Part of a small language model's weights.
Training: a variant of Muon for these matrices, 3486 steps.
Each number is 50 + 10 x the weight over its row's rms, rounded and kept within 0 to 99. Layers, rows and columns count from 0. The size before them is the row's rms in percent of the matrix's.

# layer 2 MLP gate, 1728x512, rms 0.0432, rows 1648-1656, columns 256-383
101:50 49 51 68 35 62 51 55 73 54 53 44 40 44 65 40 63 44 65 63 52 45 63 34 49 62 51 44 45 50 67 19 34 51 35 52 32 53 60 50 39 47 54 34 42 53 54 50 50 39 69 48 47 36 50 53 54 56 64 44 52 46 49 60 56 63 41 53 38 69 52 44 46 66 66 49 39 42 38 42 49 43 49 61 47 62 46 47 37 59 40 41 57 52 50 48 45 58 56 57 45 51 44 52 48 51 41 49 47 52 54 57 49 63 53 51 53 52 45 50 50 48 33 53 43 36 62 48
099:49 39 44 44 57 57 47 30 62 66 58 52 54 55 74 37 50 56 47 45 56 39 81 42 60 52 52 51 49 42 62 51 36 52 43 56 43 41 43 48 51 50 59 64 29 42 52 57 24 64 21 60 41 68 47 39 45 42 69 53 56 49 65 40 42 64 51 33 53 35 59 43 28 52 69 37 45 56 43 64 70 58 52 59 55 52 54 30 30 43 46 37 49 59 26 38 53 45 61 49 61 46 53 52 37 49 51 56 57 73 38 50 48 47 33 41 55 42 55 47 58 40 55 45 41 41 69 37
107:49 48 49 63 76 44 47 47 54 54 42 31 33 54 43 59 54 41 48 66 56 58 57 45 67 44 70 49 51 56 67 62 60 75 61 47 64 54 53 48 56 47 48 63 49 62 62 63 53 54 55 36 56 51 55 53 63 58 52 58 55 48 41 50 58 47 77 58 49 52 60 54 58 35 52 46 58 57 73 48 44 43 47 55 41 52 45 53 62 38 47 61 42 60 35 51 59 49 60 57 44 45 21 42 48 50 46 54 47 68 46 43 41 39 29 55 58 51 60 55 61 53 36 43 52 43 45 55
098:59 63 38 54 67 42 38 63 64 41 52 49 74 53 42 45 73 52 42 37 53 22 64 64 42 58 58 54 45 43 48 48 52 27 51 42 54 44 56 41 38 38 64 57 64 41 32 49 51 63 53 54 56 35 54 60 60 39 58 47 59 35 44 63 57 47 58 49 67 38 51 53 46 58 54 60 50 62 53 56 57 67 42 41 58 61 51 52 43 54 69 27 40 51 59 48 58 68 35 54 33 62 45 55 37 56 57 53 63 49 58 52 54 44 42 51 47 46 42 36 54 54 52 42 46 54 46 42
084:56 31 53 67 48 63 59 46 52 45 51 70 44 35 56 61 30 42 43 42 57 55 49 65 46 47 38 53 38 60 48 64 44 64 55 48 47 50 57 54 63 49 61 46 59 63 47 49 51 75 57 58 38 51 39 56 36 52 42 35 47 58 47 59 58 52 78 42 43 43 43 44 51 44 59 60 46 48 69 72 36 53 48 59 67 30 62 57 63 53 59 66 61 58 58 52 52 37 56 53 57 53 37 57 40 45 62 45 64 34 51 72 49 46 65 48 44 46 53 51 47 41 43 37 30 45 58 52
120:60 49 68 49 68 47 40 48 48 52 55 55 37 50 41 65 46 57 47 48 34 46 61 41 36 63 50 39 43 51 45 52 52 58 39 70 58 59 59 59 45 57 56 52 56 29 37 70 51 36 31 39 38 36 60 35 57 51 51 55 71 37 52 41 52 60 61 30 48 34 49 44 58 49 51 54 58 48 36 60 61 50 50 70 59 34 41 51 53 60 56 31 56 40 60 59 46 42 39 49 51 52 57 42 52 45 45 50 27 52 47 44 49 75 51 59 48 49 52 51 45 35 51 46 49 57 58 44
089:60 67 54 71 54 32 43 64 49 55 52 39 55 45 58 51 64 66 39 51 56 54 40 52 54 46 32 51 54 73 43 74 58 40 48 63 58 57 50 63 35 45 38 50 34 42 51 57 41 63 47 49 40 43 40 71 62 55 59 39 60 59 81 35 61 66 38 46 61 50 37 65 52 44 47 54 52 43 67 42 65 32 53 60 59 47 33 59 37 51 64 41 46 42 52 41 58 51 52 54 57 41 56 45 41 45 35 49 54 53 59 64 42 75 51 41 53 50 55 58 55 62 54 38 47 50 30 49
087:49 42 41 54 37 43 46 36 64 54 49 40 57 46 26 58 52 48 52 52 54 60 54 47 47 47 44 64 56 50 61 40 45 44 47 61 41 74 39 59 42 43 59 48 38 40 41 43 61 62 43 58 51 45 55 51 68 48 49 49 47 39 52 54 50 52 56 51 45 56 48 47 58 56 42 39 64 63 55 53 50 49 56 69 45 60 54 64 32 69 38 53 49 50 54 54 42 49 53 46 37 54 57 57 44 50 39 49 39 53 68 63 49 58 53 58 23 59 42 55 56 31 63 61 38 51 49 69
097:59 49 50 41 56 60 41 65 43 69 60 60 66 45 37 34 42 53 71 46 57 44 66 57 46 61 54 57 47 51 64 43 65 38 56 52 31 54 51 59 41 49 46 54 44 44 38 39 52 23 51 47 58 53 70 47 44 57 57 35 43 50 39 59 44 48 46 55 72 53 40 49 56 52 54 51 54 64 47 48 47 47 46 33 43 50 51 48 48 49 44 67 48 59 45 46 52 43 67 62 56 69 35 65 62 38 49 68 58 21 55 56 34 45 36 61 60 36 50 25 52 58 48 33 59 46 46 66
# layer 2 MLP up, 1728x512, rms 0.0435, rows 1648-1656, columns 256-383
109:38 56 46 40 43 45 40 47 42 35 45 58 48 49 44 67 64 56 46 55 49 30 41 37 41 43 51 48 53 51 36 70 51 71 46 39 61 46 52 60 65 47 58 80 40 53 39 60 46 39 42 42 65 48 63 38 48 37 55 59 48 71 41 56 56 32 83 33 71 19 47 45 57 53 77 57 41 41 46 50 52 47 60 52 48 45 59 49 56 54 66 51 58 49 50 52 47 68 44 33 54 44 50 53 61 68 61 45 56 58 60 49 49 43 48 59 52 53 58 58 48 62 51 46 54 33 55 52
152:57 58 52 44 44 49 54 44 51 54 59 48 47 58 26 58 33 57 26 51 44 57 61 64 43 51 39 40 51 58 44 56 55 47 60 54 64 42 49 49 09 49 51 64 60 44 19 47 64 47 45 64 47 36 46 41 70 45 77 44 57 47 49 50 61 56 59 33 53 53 49 45 58 45 59 57 52 41 42 39 48 46 35 60 44 51 44 53 44 58 50 49 29 38 64 40 48 56 40 61 54 29 47 41 58 44 61 44 60 64 71 54 35 27 53 61 47 63 51 45 60 55 51 54 47 56 49 47
119:53 55 46 60 59 59 34 48 54 56 66 64 39 48 45 49 41 42 45 48 50 47 47 46 48 51 30 42 47 41 53 45 59 44 43 67 64 36 49 53 49 52 51 48 44 47 55 46 56 60 68 49 54 62 49 43 52 52 55 45 42 56 58 64 48 47 49 46 39 54 40 58 80 74 48 62 56 62 70 51 65 60 77 36 53 44 47 44 46 40 65 59 48 64 64 51 71 37 50 63 60 34 54 48 53 47 47 64 47 73 41 52 61 43 65 50 63 37 47 37 67 66 61 38 40 55 32 65
083:67 61 61 41 42 52 62 70 51 55 34 64 53 50 41 54 35 63 41 33 41 53 51 45 55 51 40 55 44 57 48 69 42 42 36 59 55 48 38 34 44 44 47 51 59 43 61 25 59 35 56 54 54 43 42 54 22 58 58 39 46 48 49 47 47 40 38 49 34 58 51 65 54 29 28 44 30 50 49 46 58 59 52 60 29 48 38 58 49 38 48 52 51 53 61 41 51 43 68 44 56 19 52 43 55 41 50 65 48 35 46 45 48 63 45 41 42 54 44 50 58 47 61 54 35 40 60 43
087:46 49 68 54 66 46 60 47 54 52 67 43 37 54 40 51 53 39 48 52 42 33 34 44 33 58 48 60 32 33 57 36 49 66 52 38 35 55 57 60 52 49 45 51 50 44 44 51 40 53 38 50 53 51 50 56 43 57 53 24 51 51 37 61 49 44 70 48 48 56 47 36 46 58 45 47 40 58 52 43 68 39 44 43 48 38 54 58 27 57 49 55 52 51 61 46 55 53 54 53 50 51 57 55 40 44 46 57 69 65 47 51 53 69 45 45 72 43 60 39 66 55 54 50 33 55 60 61
127:68 72 41 57 51 50 55 54 56 43 50 43 48 46 42 47 37 54 55 37 64 55 53 42 43 48 45 57 51 48 61 63 39 66 56 74 54 51 54 67 50 54 36 73 50 52 55 55 46 44 35 50 54 46 58 42 47 47 56 74 58 37 71 42 62 49 70 33 36 39 65 48 50 50 73 68 39 48 42 66 58 65 53 57 54 29 60 47 36 55 60 45 53 44 61 49 42 58 42 39 45 56 53 49 46 48 59 52 38 40 64 43 52 37 48 62 53 38 32 46 49 49 49 55 41 57 75 50
083:32 41 53 32 53 63 58 43 53 31 49 61 52 67 64 51 43 52 50 60 40 49 37 35 51 78 70 43 67 43 41 49 45 56 58 41 47 55 45 51 33 44 33 69 57 46 55 57 52 43 53 40 34 36 56 33 58 41 58 57 41 55 49 55 41 42 40 55 39 48 65 60 64 58 53 67 51 55 33 49 52 62 56 53 33 56 58 41 50 54 49 49 39 60 57 46 45 62 59 51 55 52 74 55 62 46 39 58 30 43 53 55 54 24 50 57 32 56 55 59 59 49 58 43 59 71 48 59
082:60 47 73 43 49 64 45 63 57 40 62 50 51 47 36 48 46 52 50 58 57 47 24 55 48 43 39 41 59 63 38 71 64 53 36 58 73 40 54 51 61 56 46 52 59 66 57 52 35 54 49 27 36 60 38 49 54 65 55 49 50 42 49 56 48 52 60 46 72 32 58 61 62 34 59 49 50 35 41 40 44 53 39 36 68 44 62 38 67 31 51 75 45 59 51 43 40 54 56 66 62 36 46 40 50 59 65 55 70 51 53 31 60 52 18 28 64 42 56 53 40 55 50 58 42 51 56 37
108:57 41 44 55 47 44 56 60 48 50 45 35 39 52 42 47 66 60 39 49 64 54 54 59 52 52 41 58 39 52 53 38 64 51 38 28 28 48 38 49 54 66 42 61 47 51 38 50 57 63 55 50 32 62 40 46 55 58 49 29 34 58 63 67 54 47 47 56 40 51 43 79 44 41 47 69 51 47 58 41 52 50 50 67 50 51 57 55 58 63 46 52 51 55 50 52 44 38 54 58 45 49 43 44 55 48 30 61 51 61 65 47 55 43 55 57 47 42 52 31 65 37 47 51 47 56 40 38
# layer 2 MLP down (transposed), 1728x512, rms 0.0433, rows 1648-1655, columns 256-383
106:56 56 57 57 41 23 35 50 42 45 23 53 57 47 46 45 57 49 51 61 45 21 52 33 42 60 63 48 48 41 50 38 38 76 47 46 43 36 44 62 54 43 44 55 46 64 47 59 54 30 46 35 53 49 44 46 57 57 54 60 55 76 36 39 63 42 52 54 62 33 51 52 66 56 58 38 28 44 39 56 49 41 46 59 40 36 72 41 56 60 54 46 64 68 50 61 48 60 43 41 47 49 50 52 50 55 45 53 58 42 49 39 60 67 53 40 52 61 50 57 42 59 43 35 64 38 60 69
126:61 52 52 48 45 45 65 43 50 53 65 48 58 53 36 55 35 40 34 53 56 45 64 61 54 37 50 39 54 52 48 48 48 46 59 56 64 39 54 58 25 47 49 65 56 47 31 56 53 53 45 57 39 50 51 45 75 46 68 46 53 43 40 46 54 34 51 33 58 36 61 46 52 41 65 54 56 42 43 48 54 37 45 62 54 52 39 39 47 45 37 52 46 43 72 54 48 56 54 55 55 52 41 57 58 38 52 52 66 51 71 53 38 37 51 61 59 73 46 51 59 64 48 55 56 55 53 42
113:51 63 45 47 43 55 60 40 41 49 52 49 30 43 53 38 37 26 51 59 40 52 54 49 42 44 34 54 52 64 35 51 45 30 40 57 55 53 47 50 61 45 56 50 49 48 48 65 48 56 37 51 54 47 56 62 51 44 49 44 26 64 60 50 63 40 43 32 61 56 44 50 55 63 49 57 47 59 26 58 52 55 66 35 50 49 42 64 42 57 46 32 59 39 66 48 66 48 55 32 43 38 52 53 53 57 61 62 47 34 51 51 55 36 49 27 39 31 48 45 41 57 59 52 77 54 44 48
087:51 58 46 27 47 48 27 71 56 54 50 66 39 33 33 48 22 52 53 64 56 62 63 45 56 48 44 43 53 61 53 38 26 60 46 40 62 46 37 44 54 44 47 47 42 42 63 67 51 58 60 59 58 64 55 50 44 59 48 41 39 57 60 49 61 33 62 29 44 51 59 48 33 53 66 41 67 37 42 36 31 53 45 46 53 38 64 60 43 61 50 56 44 49 53 53 35 28 36 51 58 54 67 36 38 33 51 37 42 69 41 63 49 64 65 55 43 51 61 63 40 54 50 43 60 36 41 35
078:42 54 60 56 56 35 80 52 38 36 57 41 48 49 62 49 59 43 42 65 37 36 35 38 49 47 44 46 57 41 32 54 51 45 81 56 50 42 55 48 41 64 50 54 55 56 51 44 55 59 36 41 53 54 36 52 55 59 56 50 47 42 54 44 34 64 59 47 53 36 56 38 55 46 61 43 43 43 46 48 60 57 54 40 51 45 45 43 29 54 48 50 55 50 69 40 46 45 50 49 38 34 41 48 45 47 50 52 68 61 52 37 52 40 48 48 52 55 58 33 56 55 60 52 62 51 56 65
127:59 50 63 47 70 55 71 52 43 49 48 59 59 74 48 29 41 44 46 42 55 45 48 59 65 48 48 36 65 56 47 41 49 55 48 75 50 52 64 38 54 59 41 55 43 51 59 42 55 50 27 66 37 53 66 41 42 42 44 44 57 47 70 42 49 65 47 35 41 31 61 59 53 47 59 65 42 62 36 67 60 72 48 57 50 39 38 68 44 64 66 52 55 67 49 41 43 46 46 62 56 60 53 50 67 56 39 51 45 68 42 27 42 48 49 64 44 40 43 44 35 46 42 42 27 63 42 48
085:37 31 56 47 44 65 44 67 60 33 54 48 36 39 67 34 41 55 53 73 42 52 35 28 53 59 54 42 67 74 50 57 46 53 45 62 60 50 48 60 45 24 44 51 49 55 61 65 48 31 39 62 45 45 39 52 48 63 58 42 52 46 58 62 55 48 55 42 54 54 48 32 53 44 33 52 59 24 59 47 57 60 55 55 46 60 52 40 43 48 65 51 33 50 45 60 58 68 52 47 55 56 66 59 54 42 58 61 28 43 71 57 55 64 41 47 52 54 46 68 42 50 65 52 47 37 37 47
082:30 43 51 66 62 66 44 58 56 41 51 56 66 47 47 62 72 50 62 55 73 26 41 42 65 38 55 28 59 55 55 43 54 49 54 51 39 52 41 68 49 43 55 55 44 65 40 60 51 45 48 60 42 48 34 43 67 56 56 49 73 42 43 67 56 43 61 47 65 46 47 45 48 44 56 72 35 46 46 22 56 51 45 43 37 60 61 68 62 70 32 68 45 54 48 46 53 58 62 58 50 37 62 63 35 56 62 44 43 49 49 58 61 44 28 27 50 54 54 48 59 64 65 49 62 64 38 36